Each number is 128 + 24 x the weight over its row's rms, rounded and kept within 0 to 255. Layers, rows and columns count from 0. Numbers have three digits each. The size before them is the row's rms in percent of the matrix's.

# layer 5 MLP up, 256x64, rms 0.285, rows 167-255, columns 0-63
092:081134139102132124138121161127140117057131159157112157127130110104160149113120103105122138137163135108126130105105102108076112116158181155140144116158119145089155142141166122091116138164131142
098:109120102132150116126104115113155119127142075127113124180145101110076119104096126135123116098129130124131138144121124148123127134153188148132098152155124109116151187092118141170078145165155138
092:151129163078157127141089114146123144151089124100084124147119129151087107135120113135155082115080142153118163111101096151157182146144175126128101105123100120139139147121124142133137104130121157
100:085159118104130112147149101117132089084130131129142104153163150149137162143155085118106140151177140127087139110123122094138126103101119150165080106132126156122133135085132124121171160125167128
107:162119153093159135117139154107148137116090108115108139119125078095118154083135142119105124097108134148112127122122103164147106135182178105157135093168131170153114106109126127159102160117126130
098:094127113160114140091163095121151131144105128131147121126111156113090167144179107153125138126114144086157119116090123101164178119133144112128094151098132113116084147143110124181134108134160108
117:137115107122101176098146093111109154080125155149108109115125155126155100066110139118158141106115124109137170114112155117137122142130141170155084115088154157108129122126161143164126155140134100
104:102140157138127153165132104119127159086135110170108113087103137088116171109103157149115135094131148106126182154105112159093138146112126134118153112093130115146160163129152096132160143095117131
110:077121126121098126150112180113082183121122138139087107113113118173152097158142106168117112128116138088153132131148144131144178147141145120103126107144130144116137160123133143132136154112069138
097:104092141140101157135137127139113143118184134145154133153121121106134150109121117079115144106159126092129139161107103092145092158184111104127100131112119067130144168139118139145127090144161125
102:105132145126126141106104150114098149139178153122125098103124105099117078120134092182120118129074140114109138165076159125139134160149092141164176135146147109140146124115133133118149106158117124
103:131137126133077174145145111128136143115122133064093129134110084140112168138100131146104130106114136111102136099150118114116154168131161122128122171098105175118126109109191116132144112156153133
090:119119177114132118146114128136149121158158167106127173127096148106141127126166114086090129132110095113131125163136158122121082141082158112092115116139077143119127164092148143138135163160115128
097:123122134136102132069156091134152158121123144125090107123138068147110126133135124104157158117147128153120146128140137147106150124157097148144118076132107116127132127106123118107107167180199142
116:122159119129077173153144144119139110149112179103124126107118117185128132131122169099153101097123130155097106092111126138154120152152126100138163120146132131156127104088143129154110068131148146
095:146086144138102137099142130141116115119095101135121115156114146150196129111147126139108124126140095097128158114119089072149123152159141129141158147112111122150123160170096119141102078126172151
101:120094075142120113100128104140107094080148129153091150105141136152117123125101135140139108123130165128122148152119109142114156109127142100183192126141131133124102128148108165122132167183147106
116:137127157123167107096090095096150136085096164098150157127131088147143143080140091136157166140136095144169114127119125093117143109118127100155107151156110108126124174153161132128118139128131140
095:113114138115120087141137151148127132163151117126086111099107112110098111111129136106159163118095156111101154132129110130168137204130186139115103101149140099124155127114152113107160151104157115
113:180113171132135132107088139103102098100146105136119121117153136162120162129108170096135132102093143100125144130118125146116115143064151101138145115174137161104137114119155140133094162124150166
089:113173123153171099117149123143116120123139126093132146164120172161136124120111158168138107146135166088167137127094155144129127126113154143151128102154103090112089131116109096073108116123108095
107:147155095109111178138118110122137133103136163130123117076161135137129152122193130138110107084146091129107109167110106121126117155112171106111104132156122136142137076102144145123126154150096154
111:131137143110116136118106086116145198114140120099138156119165096136076135102141121149170116148138107137129080119111100165117110144088178153144154115156132102115150146086135129120139150145128130
118:158131179125146129116189100143079149107110147121112150112130127132117151110123121161093178084090104109142130154129100108156137121131124130085167119093123140128148127154161146127086141126111143
109:122145117114123163098105130113157162127107138141097112138106135139133095156138099134097148139115119135130103168114121155116128094205203113161122111146137091123127115137155143103157106125091128
073:124115139145084138108084097142122150109120142142144137092137142164149136142157132137102111167101140106161092156140140123131144126115143139096137132153119054110139104105133102108115134079189141
091:143107108144136198125131092142123149141107107074132155124135183118106122134132138166115130122091111112151157110116120112119170174129145091117094128153119145113081101104141093129126129138126162
108:110150129082136168140136122141112131126132102120123101159125130144137130131127153087132143102114164103116147153070121107120083079135123131159156133188134114164124138147135119116084156157178126
086:119121178154196103124152099108145115147121115135163113146135125112139151182149114082145078130096158100115139138110130129120116135132157110152118100096170127133102130101160122132136116094138096
087:127141136134135147146164148118113136124155178096114128112140122166151156142137140130128115166160090106156139124146114176139105092139073102131130131135105121118132122091179064083124129131127101
100:097132095127146155144152128109150082113092143108130128091107130158117113121144149104101166122137152129115139081149097159130077108108120097188150109143124153154135173141113103154123157120150140
103:133100188140129164091131136104126144084109154148132136125134071119128098121092130111146144115165132122118140114153121148085111106151100140141142111136180127130124182090146131082136153145118116
116:116103136114108098118104095146063142149156162127146113101154119123103102158167177132122100105144163107146107148152128108148135149155151144141126090104134108112119109148118145144103131153165078
101:085087126093104138093145132085148156118122117108137138132087134127097149139121131105171141111115159141155107120074139106137094134164152129121139174124131156147119172109122144159103112151174133
108:081127143101135156132118111110118112127153159111133156101119115194130107165182093122110116126130136116153090116112156092128126168175130096151117167106104111154119139121124123099118109108120163
093:141117155131092114111125109109125133141144136104144123114109153114120140092147142087124157132169079122102122107120131130105140150147165168181105133164116133108079189144090135155105094135108130
085:107110114120100087134106076113155123132148145158147125131157173097138149120108106134125125144134120120161138119171129088170165095123118150116180120160120106135069123118141168107105118147125108
099:072144097120129137127113087128125148142148142107107128162126108125166114137107133106158128173186145099130116124116103146106099171157152108159134100115140149136130180116115101123118132134088080
104:141147182150120130127106109133131083148165137157123153075130141149088155164097091124104122120081146111084139122092120151113129127151136135118098111126170188134111137132128105113112150132147122
097:150122114129145114109141105137147156198108144124113147081153132084113111150113129118137106171121144108123140123153125207145112123131154115114155136122113096132116171101171106106129141120090129
107:094106106114117160085113118087088148124116147116137066101136100138132115153117093137170140148133133160117112103147110128117119190110154123130150118123135113145133156159148103115171133170124164
103:114111135135170154115127144123113154129127139129130095083088125069140102149108113100125164162155109129127124115127160092134144099113114141145208128131166103127130153111175125161127135138106116
098:117144107099120168142096140138093125133120122083120141099124101140129084157151145143080159073150130091109133109149150167085131177137118098137145130148159144126137117118122150125166162149108132
108:144080150156120131117111140177126143105093105134121127143105158131103158145121188125101142070116162122082154084118162137140100126092132134141116120130139093144115121134168123151127106127155156
102:114154107110147126112163132112151113142109124140123144084131123146138094147095106116113173135183140119162044093109133145129104117149112142131078134158131109129156155108138162107147134129149116
098:139066137141123164119144126095094138175118123134105134125155094135097163167121145093142164148161127133114137130108142080136130107122141125149111118125168103071164139131108101129108123172111134
098:180116121137125161139133077138101144106108101146149135114111155137094098140128170106129146100108108095100159145146074149142101138114105166105143113128100117142133168159168135101129155134161130
108:128114159110153100167156112138099128136123120105120142126116120137137134092120140114120192144126115122157174117095171130133097125154139068164139111119120102127113149126167109112110176084146160
109:119158138124166106106092143094148156153127151133154130129123113176135124137149115114119117113127160086114136088143110172144129118158121122097109096147129129170120188136150078097093095145120116
100:129123156065120115177185098111178136133120163124111123154158107150116139127110116113130137116130100106101170119126159127101102163148117089146109123125132140162094151108155092154130103121137125
087:127159158132136127111126109131149096188126152169138126118138085088139111126153149133096085079124123109135124155115136145129137116107143123121173152121145123176131125134120131141062141138109071
114:140111166111120143091151174152160106151157109081157135117154156135117139110088152080094132066117129105137093155110121112119111158125126144166135112139142140140146148094142141153146123103114111
093:159124144136168116094109078188117099151141158116125104115135128136181125119064113133121134116140094167122132143152142139127158160102125124113116086108117150148154140168132088133111116112105135
102:155093130173111144098077154087154136087123156103144115143149135116137134135146105135084121114126113163168134091098154132142119163139124156155154134121134129125092121124173106080112115163133143
104:135145142153175170114091112121151127146116164120140135118185128143150096134115137114132113094128080094119133121138165117133162144117092119153130104173161130137165130145143119115134099074085125
108:167151118119121167149136104123126106139131083120127126099165166162114152123096121124101127131129124068119132082083116140136107144121129119165131103108158142146090145170103156084133126166151138
100:139098106177096107111142107125141107114130129166104076154171133106125135103084109103112187184141141121150129143134152121162138124111138123126119129152114125102120154104173127148102111123161104
103:108131122097112119119113147148130135125135125133130102104137159137166086111124166194082136092076128122144123144141116121179148142125110144132144108169150108141163114116137178110100121079116119
105:107134092093122145088136146119137098105134138164118119138131123140139126119144096162123118111121136127130117143120079131164138193146123136090096075135143089144141122198144122123158161116115160
105:118112094161129149138115097126160097106161133118120144121153107111140087120143122181103078131128128173130126170121134120129153126144142088130116125139108137142082108121154129142120128193157075
096:156082157153126104095097154134141117097113106136129135115131130134144136138125195100133096104137145153104128144064136119128119151090157091152137120114082136151138177137132176156126131124117126
097:138141143108124134116110150099107158132183125115105112130135121125140159112146110130110143112133117125164176178152144124099130125118092091169065114129084114144162166104146136149102093111101121
103:182079165097112126107104107096122122124179125109165109143139117136087164152118103167135131126088159115103138122111115105121125151157160125152130092123087157139090139153095136130136123121143120
109:112163118080144144122168113129126146105090115156114183130107134156145106140088122136133138138103113118082142134149113152138152115127122125112116118192162101118133112158121165173110110086142098
090:116121110130125089125116106114091104131094136139183070117128138141126181157150150145149186069159119097139133106126127153138157142136132145134153121143099141136113120136124085118105088117149117
118:128090162144184137122104115135101113087079145122106157105097151166110133129143137144146118148111122127128105148102109139101129127136165076152104114090101142138121166104151102135167154152133157
092:162092087122157092097151063109114109105116145130129179163105119112154128169150099117125136130152148122107123158119153147124148141122137133100115155168102134134173143161115089105129112116142128
096:157108140116129180131131101191141118114116117120145091135145138124136118174154125146140108112162097123114149126086127156147152105143145109078106094103121130141108122119154146122067151126107174
087:104131081149150173079136130107149138155109133090132099147092124149121074143114084152119166078154132111123127126172101128125133153141108116097141105136142128131146152130154115081148126145144149
083:164118164099096097128121156108112121124135140094174158145136116147132147128090103154097121133168103154173093117129138139110111128123156117118163109118089177136103177131118128116134080153141109
097:099119156123140164142124116144097149164120154123105166110122126117141111129100126112127147170139132112111126051186118153103141106122137114149098089172118119131158140136082145154120114147166116
104:114133168110123166116154094122130109082085155089168093128126075138128102126166182142113129150130171137144133112124125102146093138156105170104108145113147132125163140144144152123124117122126105
113:110143112152087140128152175101109148117124175096121113121142147130145124119120106116137134183142138128126129118111190116108137166163166132132077083112116110118095129130123109141120075140144092
091:126105148120128110135130150157128126155117141134141135092095110113103153188072121148160142120159149121118135156126063149142117156129130072137134085120101129128117160095128155133144145092155104
092:135153116098126151132124155136126150108132123166129099090118120138096148116130178129075081116104139122105067114140135145136159109119098135166119111143118102163091141127172121130109115148133183
093:146121141179088151144107085102121131131135112124098152121138169084122091102131099174093094178144120127121158103118132114135171175127136121121115125134098127126099165135145110152139122110135165
095:181103172165159125120096148089182112114100131110128125116132100117153119134127133123144078113164100127098161166137106113123132170162148130129163082110145103115128131148130144107128132113095134
090:129113145125121103108132069143088167116122116067156128137103105161143141140108141105095159161109092142144151073134135114154121139162108119151122131144127139099134106137141103155148091133170152
102:143140141127111152123168135095091130124099070101149137130132150096134137165105099113155126119133153150171103141111092120133155154103120156132131094149086132133062177136132151139150135119141107
099:115103110138139144118142113136126154101131111099127130149146163153156139113147165136126090133123087150127136124110203095154083103150165150136132098120078089126120077133154141150109109123124109
089:145128182122148130145126154122090118119114098083122137122122108141154105137137145109100139116109139143111113138191082133150087112122159129140108076145121111082138126125144158162077148128145163
109:144105150086141120123168112131084118120112156117151127173078110116105170127127156165123159132125152125127117132053127145106141143201132123138140137128130160128110139141113120115111112117094113
111:125113139159094109098105128121121091104113155118124109159126115132160118130144146103154108054084134088111164124090146124181158107168144148134132119139124124121129133127103140154149141161167158
119:119137133126160136104035101148146142107110128117140116144121147132108153112129121101105147114114139119152135117134130123135147089077128135084160106122137120146157155145132157173139160189117146
100:111117123121137121180135123096127158126139182137129089130158148122138109105136091090151153144109171109092123114114102089140142118119177102143108110174112139095121151107133186135156125107113128
087:121116159142116117106098139105125117180099177121105107148145170145126135168130128136120130070144151159110136104142092118122196113161152122124128109118138145177108124094097114136126119153115113
101:101162155121112115156082132135098141076102136160097142105145125142129132180135091145114121092133110160175137144085115120169094081130139131098102118147127138137126132108134108151113159154145146
110:107112128125098131124149129098118139141174190111117129104109135116103175111126147149161085133131127090117092171115105111130142109133125137137088138123121111099136137148172136187077147136143107
089:139083101149148071112134070140160107105123148126145145145119168144155119139140129094078138104153133121127164171116116143115146154147130116143126153107090124160106138096138088135126145126129083
# layer 5 MLP down (transposed), 256x64, rms 0.145, rows 167-255, columns 0-63
094:171165134146073098100158122128092119137133122118118115117150173143132130142087150115081163139125147151112070125116147141128132099132071133128147140120084120131111146146114106160147128151160145
102:188108100120130142151114165118124146155137128141106081133144134109102161132137140111088115123113127091141131112155083128142130122087145107121155104138141155097102081185163161124113119125166119
085:135130135103145129143124128094134135093162159089123090127098104103122160102129137124107168148186152170124120141108133116090108132090123151122160141116151176160117098112172101112141130089127141
095:113104115107128135111134166180135118185132151126122149110108143131119108135101140159108141110100173145061112146079132108114124150160155122141105110102139117072122115151124143131151116117170147
111:154099140153147133152153095106122127142098154145135136167123073153151142132143160131115088114126122133081093121148085147119134075137159133106155141139151151134112171134113084123078130141138122
104:136094130122159116165109116106109147154166104132089130117122100142148125082128133122160111138155091136099145086121107151140135125176158119174144095123130148117181117161119151144117100089095130
121:094111120113110104121117122105151161139103147175136163144118159095117146104134130124180160190136113072120115106102111158106135133136137157100075121093129138117117108146141109116157133130163133
100:161139164184140073156152133111127111115107107120097117156117137149134138150128111117103123151163123126129067125140133070161109130102090146158080126147134152098136135135111145143125101143148144
110:120132089101161131122172113156105083162134094146125186177139083094134126105113120094129168139124122112112153143113128147101144122114130108139131128158135138157123143134129095194124108112109119
109:100140100096137128130073087167128144113137099107144133137142112100148104141179145143124119128121176098140146131148128065134130147159127159146150115113169136161143100132071116132157136118111128
095:080109139137100102092133146150152101181107135152108140113142145140090119163134138105117132133156080102145143138089137094114133145097151121154102145150158106121161178153105116164122104134108127
105:130140133098120101134117078125125118180121141123122138144069086145149160141141137119155105155151127146119124072144125161128125106073144166143106121142109163169098110092138141110114138155151130
089:118110105118108098127071115080079108148127125115147133165095175136139154115145098149120144179121165150106134133125173142131124140126104132150103110099120132139136124177176117125133098138096132
092:105105133147149128130089143133125110127111103103147144167162121136085172126087127186096102183142144118122135127135109134141114152123132156090085142154141139119154163147113111129083113159099114
102:108166110130095097149138136152095150160143185109142114139139146110124146116123141099102113147169099106090135133078124156157111145071137141125113088166136137136122099167099122151144113133112140
095:143109103136129137104123142124108100099133143140074126111177104134104162121152169129131088108130133140144146126123115167120105139107190126135138105103182148109093125163128165140096134088101143
101:116148118125141109116150191129147125173125180139132121105144083080102132091115105151114096141135109130142176168118147082124187149155155108116124108126106139128113124099116132110121141112131124
111:134133115114100141165127105148135157105149110156098071150140119112108182164117111094123144136125076088106163122150128156123152082118155116130135119103138144136110124172106141152112143116119174
087:124120082106109117142161098141132123131151176126140138167165159124125117109118103153126181144097128148147081127114141177117104076075118134138112119109121147140125123120110135175124129120082143
096:102116077106157138137151124110133122112165097142125145124139106151134093132148143120149125123159104181131145095081113116098131085113117116102147124138158148142156132173143179117143126143096074
096:151107137087144137151105134143125155133190207152132132137105134118124116106071128126139165094131149141148136121096121110094160083100144146109155126148134102160108121097106114127132134130121112
119:117128114154137133087151071130121165133139130126126126149132116144091160134097134153137072109164105151117142138145163128148125153075082111151105118115150147128171129124115087151149096106142158
095:117106130137181123114146161102126089135174124126125119114148126108100172130100131147126098122126141165134160142101137098135120172090141096167101103104122149129116132145121186120081104161114143
121:152134112129102111117169148145112139110130070123131193121097109166178142129127131137133141116120139139144123088131115159151114144130122156154092115124094068114163128122133085162131109099122152
106:166108106108106143157155113132135105141132118129128118077144080120142130121124120159161163082110111125172099100111100116100138159145160143104090139152149115164088107143112106166127124148147163
075:145158136132123107125124179114151116157187144150095119136108174147121133097097141134144135121108116113128144127145070109119089137135096146161132127106136124104092128117158075140130086148113173
092:115150132113111147121131118126150173125115114113102165109097119167134132122137104134134142138162134113088116091142149159220102138115099120130156130111106145169089136110130081121137112096148124
101:134134132127145125131168112077143121138114105113154177100079105100126186124153100164133135173120109137133143123122097166116141140140144148136125147164062123090140106145104123137117134126128093
092:144139103152085115111111138153122131152150126086106134143158130128122099132138097140090134130171140159152147118105103105089160103089115133129180115102142164149087118143150110184163121123108140
083:137127105153109122165105132141169131159124124153116137125106135102133121149088176121119147115108103105098164163148092103115127095176203172117115117143121121099135122129127125116095152121133092
096:153099140158110112123157103108117124089092150130127183160123098118144131112135141171125139155134115138117117139094110124109139123079139133105116116123139090075106180134114147157143131148131193
104:123142144132109134120137098130155136176150163125135128131157170090107180087128114154108116108101108124139135070144147099132163156161117105173118123139102109116134093146102093137095101151128127
108:139151121146145118120111156113178129161106149137139152085103122108137132115109105131141180087086076167150155104107101125138125115093100073125122140161134108117184136137137126128120142141124141
111:126130147161166133163125131132140111147135121182110090140100085065121142143111092111143108090129152091144128169118138096130100120122158132116135130147102115166158110119167144126154106145091130
100:153130114164116098165136156153120148165113092133147114127144107146078130103091093146111151169142096112158138125095096139111154119127153077110111108140128141076157135132105167130137144154110132
092:172158125131116149136147158136175120109115175131163095107173122092128107104117146137092127125148106116142157141105174151111133120124126125126145090163079129119120125092106112168085116119106149
083:108149138159141117154139148163146122144115148109148125134102121162114111131154108161104113097178122137122088097140098111120130114126129079130071140144156110090117171161151126097140100114136180
095:121131120131098103121085159079138141146131100114104136128146126174132115115179105142095131175113173134086106108120123156124135108148153165175124126137145105130140141096091105156165125150105121
110:091150172112164129141089125136088125141152131134145110148134103144149121133156173114120104147103165141164121132161117135103146104150080119051103125110154098104100146132123133134159112138125122
088:091110128135060150180118071119121149147129125115115088090113120117156155151104111117121102110118131153114150143116134117123122138141116140156143110137155129098142125166174094163148141179128145
113:159109145138133144159099088164162114114107061124113134119138124164135104143149167091124092153158118100127103137104106146119114098122135093107149158135124142180129160106157146120133164116125108
092:144146137132136132127109114124116107105108167112159123112144102177155168124189136176132082135093140129098093146146136142115149121114108086123092160135118102124164151114081105091135129144121130
089:118120096136114117119129101141118184117144147146109149137140103129092170163121100132131164128137109122116136148066124120132074108095131153143096153148119129144067131137171132139169118142164116
099:088151100130167118075166114111142117104135132126129132180149136107097077115125090132115155118132119148124117175144140105155143155119130117138205137106143141127096143101134098112130106137147127
107:133087105130134123145140121133168124082164158139133135141118094136097153148108089155082114131119094139074141129125082181109121120119116125135115099168135135162113128132176146141147098134163129
102:139167107135116106076111134142138093103148114133125150131127146151130115153160141118156117160121147104109129123149137131087105138105167113120116126194130155161138079144136150135069111079147122
096:063151129110195142167128132108151117144159115121136104114153076129129110130106123111158114154160112129133095115120118092160151124102148143160126140130154126103170136096142156108100112112103152
096:098140118127113137105108158110144145104116120150159131124165176124120163104075076125083095099127143129148114119121135102151129138134106143109118144155123138119151099153135210144124114157099126
127:147145127140136082123127135155110170162155114114095132131175149158127114141126128097149105098161165164177132133134120100131147112113083124159098121082119140102141120129088114093118105168109132
104:135169119146128122082095114135093119097102157111145110127106121104130128169146091134134124127175151100147094107113119138149152085105118138104122114171145130125127095184109156139166114148155163
082:095151132166081122118139156103085110112131147095121110131165129167128183135125131066118156166165118139128110125100096148150125123137161144150131114153130116164113092101118120124126104112128165
115:122153108115170130101165106119169110150134139152097116126097129127131127132144081136125118166123119101129108147133114179093102098145149134113175166116152107162085119143123083144123099178125126
097:144140154135126103152113125160116203126176144121108142117160143086150105085175128121123106109162126127078127112152106123166092117145094122134113115112119126154113100123131129147154092143152108
095:139118132123140120115147133111133109154178126101089105138127161104108123105110157146121087122071164113138177116071146098130134110081146159117097100151152146149134147140142120124127136176151125
091:152108162054134159149116109132143146168135125090085113164083172104127131136105112142118129141131155101125099132125133119146092121156126126130169125114126092153117114111169112109138121175117145
105:103105117117140129117096173129134114145087161142176128135112085159136179107151157152133133149138082124091137140108131130135107102084105176157118135155107119112111131108143089118120146119129172
103:170142072130126133107132119100141125143127109149122105158102148179114124127135162113123109136172137152123141105116109144149154119124141138125103129063143106132103160095108146092175103136158082
103:145100119118147161125126137122138097098099152081184105150133111122101132174142070117126118131149152136099126142164104126103103148122130128085129117164132139156092099111175132169106131143132148
095:100111122102135151146151135104133123130124129116134127132136126129093136141132089112141192128134141153153166125102159117133138115110113136124147093135101126147145143102127204128143046132144076
109:107080135156135114155133111092092094190163112139148142148147130140130134113144143059117135127133178119116097150082130147121137152155111118109144127077136141126138142124121131109118152103138169
104:140131142128140115131141119114125128132144151095145173147152149151101127147136130100091088157170075113137094122130099119099138172175092115125115128157086144109156105097123118086152101161152124
089:135094131115156098124144129136160103077104143140135137170134149133149109145106136128123120152123170082106073143118102162128126125101138136114155141107156120119090128095128094141182179102125150
110:106110097102131162157123130140120127096158093176080115128115129141153107106136111076100088154143099158139132104150096135156135126109120139105199130132138100163136138142126139151116108147115157
102:164122115164148138106101106114154099122144137073144130127157140155143151109150129157127097119114152128157078151120070134130145138088120150125111136077119153129141149163119105106127088167153116
090:109084137142127108139182144100141137171110110137118147132136175139116147107111114125133108185108188145123077099114080115123127160098150122167099135115131133119160114100107115136126137148120118
123:167135123149157122134145133159101116122146177157116137131164131146147112165076125152112107152077123093160100126115126141101160131110146091104127126110101092180089150115112120149108115125112153
084:141093146128173099196089108140131157133138116119168085151121118147129155162150144127158119101137076097136114133150114139149099091119115101128120149089086123148107152124155123112109147124136131
095:122115096147151116171097145093085125111135141108132124128087081170152139157118156137100174140093104122149097147129153099113109125137119155113123152112135121143107158131153125166181091146120151
092:181108127143079099177100138133118091102131092135104143101158157142145139143135102186146129121133118112137178129104114149135119096158075120110137161144105121123139115169116134131127103124146112
083:154085140176116124143111164128142155152129107136126116080136128178103160118165125108135152134099105107079120097122131121148124113079100116146116142114146167113107141125129187160125139104105128
095:112161100173135129119165132119147099096143116134139063133097112134093122100133175144107126114106121150122175160124116126163144142141102114063158109149159160158129127128116140105114126146134110
099:154142164146105151135140088136153116109115103119140177114115090094123117153138135108169156115125141122129038181118104152104119123111167149114156105140138134134121137152132102135100130109120143
127:146158168093152100140146134117174121116143140119127137138132122109152080164101125114134119134152086165173148105147124127092142113154159104131107102126113102157142081120146115083095144109104161
094:105122181106107139111119124112075097174129134142096133112094125121122137126121127150127176142158126122116140117120209081097142152135163136151098090107126132128139128119127132131130110173146150
082:086144140147157108127137150131187155120134128057106131128094146095122126140157129130184138089135121127141165124123138095163084134115114101133141105095173132100152138115119146120124125112139100
096:107123143117185115094111184116118116109097173125181123090108097127121161137090147148151100091132145155116166157122119126147113099132109128173143122124127157156143131108132122117094097128118111
089:100157094138164082137110160133131102157114144110116138101134096143109120134145139115131142089101151180119136153107099102144114136133129139118148068146132120180104129151155130175101114123109171
088:157115116115089148147153141113128138134120102117135138153140145121130120102131104130140135146135182089117069161135126117125165140147103144111178153087164145094149137127133122086109165108071106
099:105157093131126137146096115144148148102142113156152131149162184134106133122098134173088119092110110121135158060109119147124108126134107120094116124178158096113091123129153156144135141148123123
100:147143135138129128148134105135118156127128138150159138103165133079094080150123152087130125162104109122174118125147133146110143096098162111098133108162106137086087150185120126119143139126085144
095:104121085165131124090127144109128128137140109089157071144096142148157109100148124113155101151145125098165090134116143100143151146135136124150137170107154137113106116131155175079129133090151117
102:108115111108147145113112112130171155097144125115118092092110122105100139126148118149123127166095133101104144117139097114131111143144129164151172130107139116079145133148163152133148068154180168
104:095115114109097112110116121081129166147152141109160141126150177116101095098141129140165103140137108191116128159104131122136142118115114144118088118149122170107118105106188138122151109164137123
122:157122160098091145139135118126133116167121150123108116123141129112121123183135151122167122101165163116093135145123110140155121126100129138176084087189114146076134108147101126121102107110105136
102:078182171120156094115152132098137112147128132151115154132102109161106124180127127103141090126157157159131143079112104136136120114111136121136119147124116113146171082124106113110104133137156089
093:193121146107114092175148125169124132103131089149141117111121138174138149147106112120135172158139106147097141078140103100134089154133131081127120110091142149125129126134098139128109120143140160
110:182110129120080137095182086142113121160109096113129129139150110116115132117157104108146130106156125151119114157121130167084155125164122155109141147112159166173125096130114099129110152120098118
113:129105175125138140170103134110097100126203151081104114142144130122139139153136118146149137108109110115096133146109154132111143150087103118111102149105129131116132092120098190160137161132136119
094:185124135104143117113118104128107122140129069131109171145146119124169116118091110111134128135167109141088154173120112132152148134097093131108141124118149108149099097109115140157138193108104134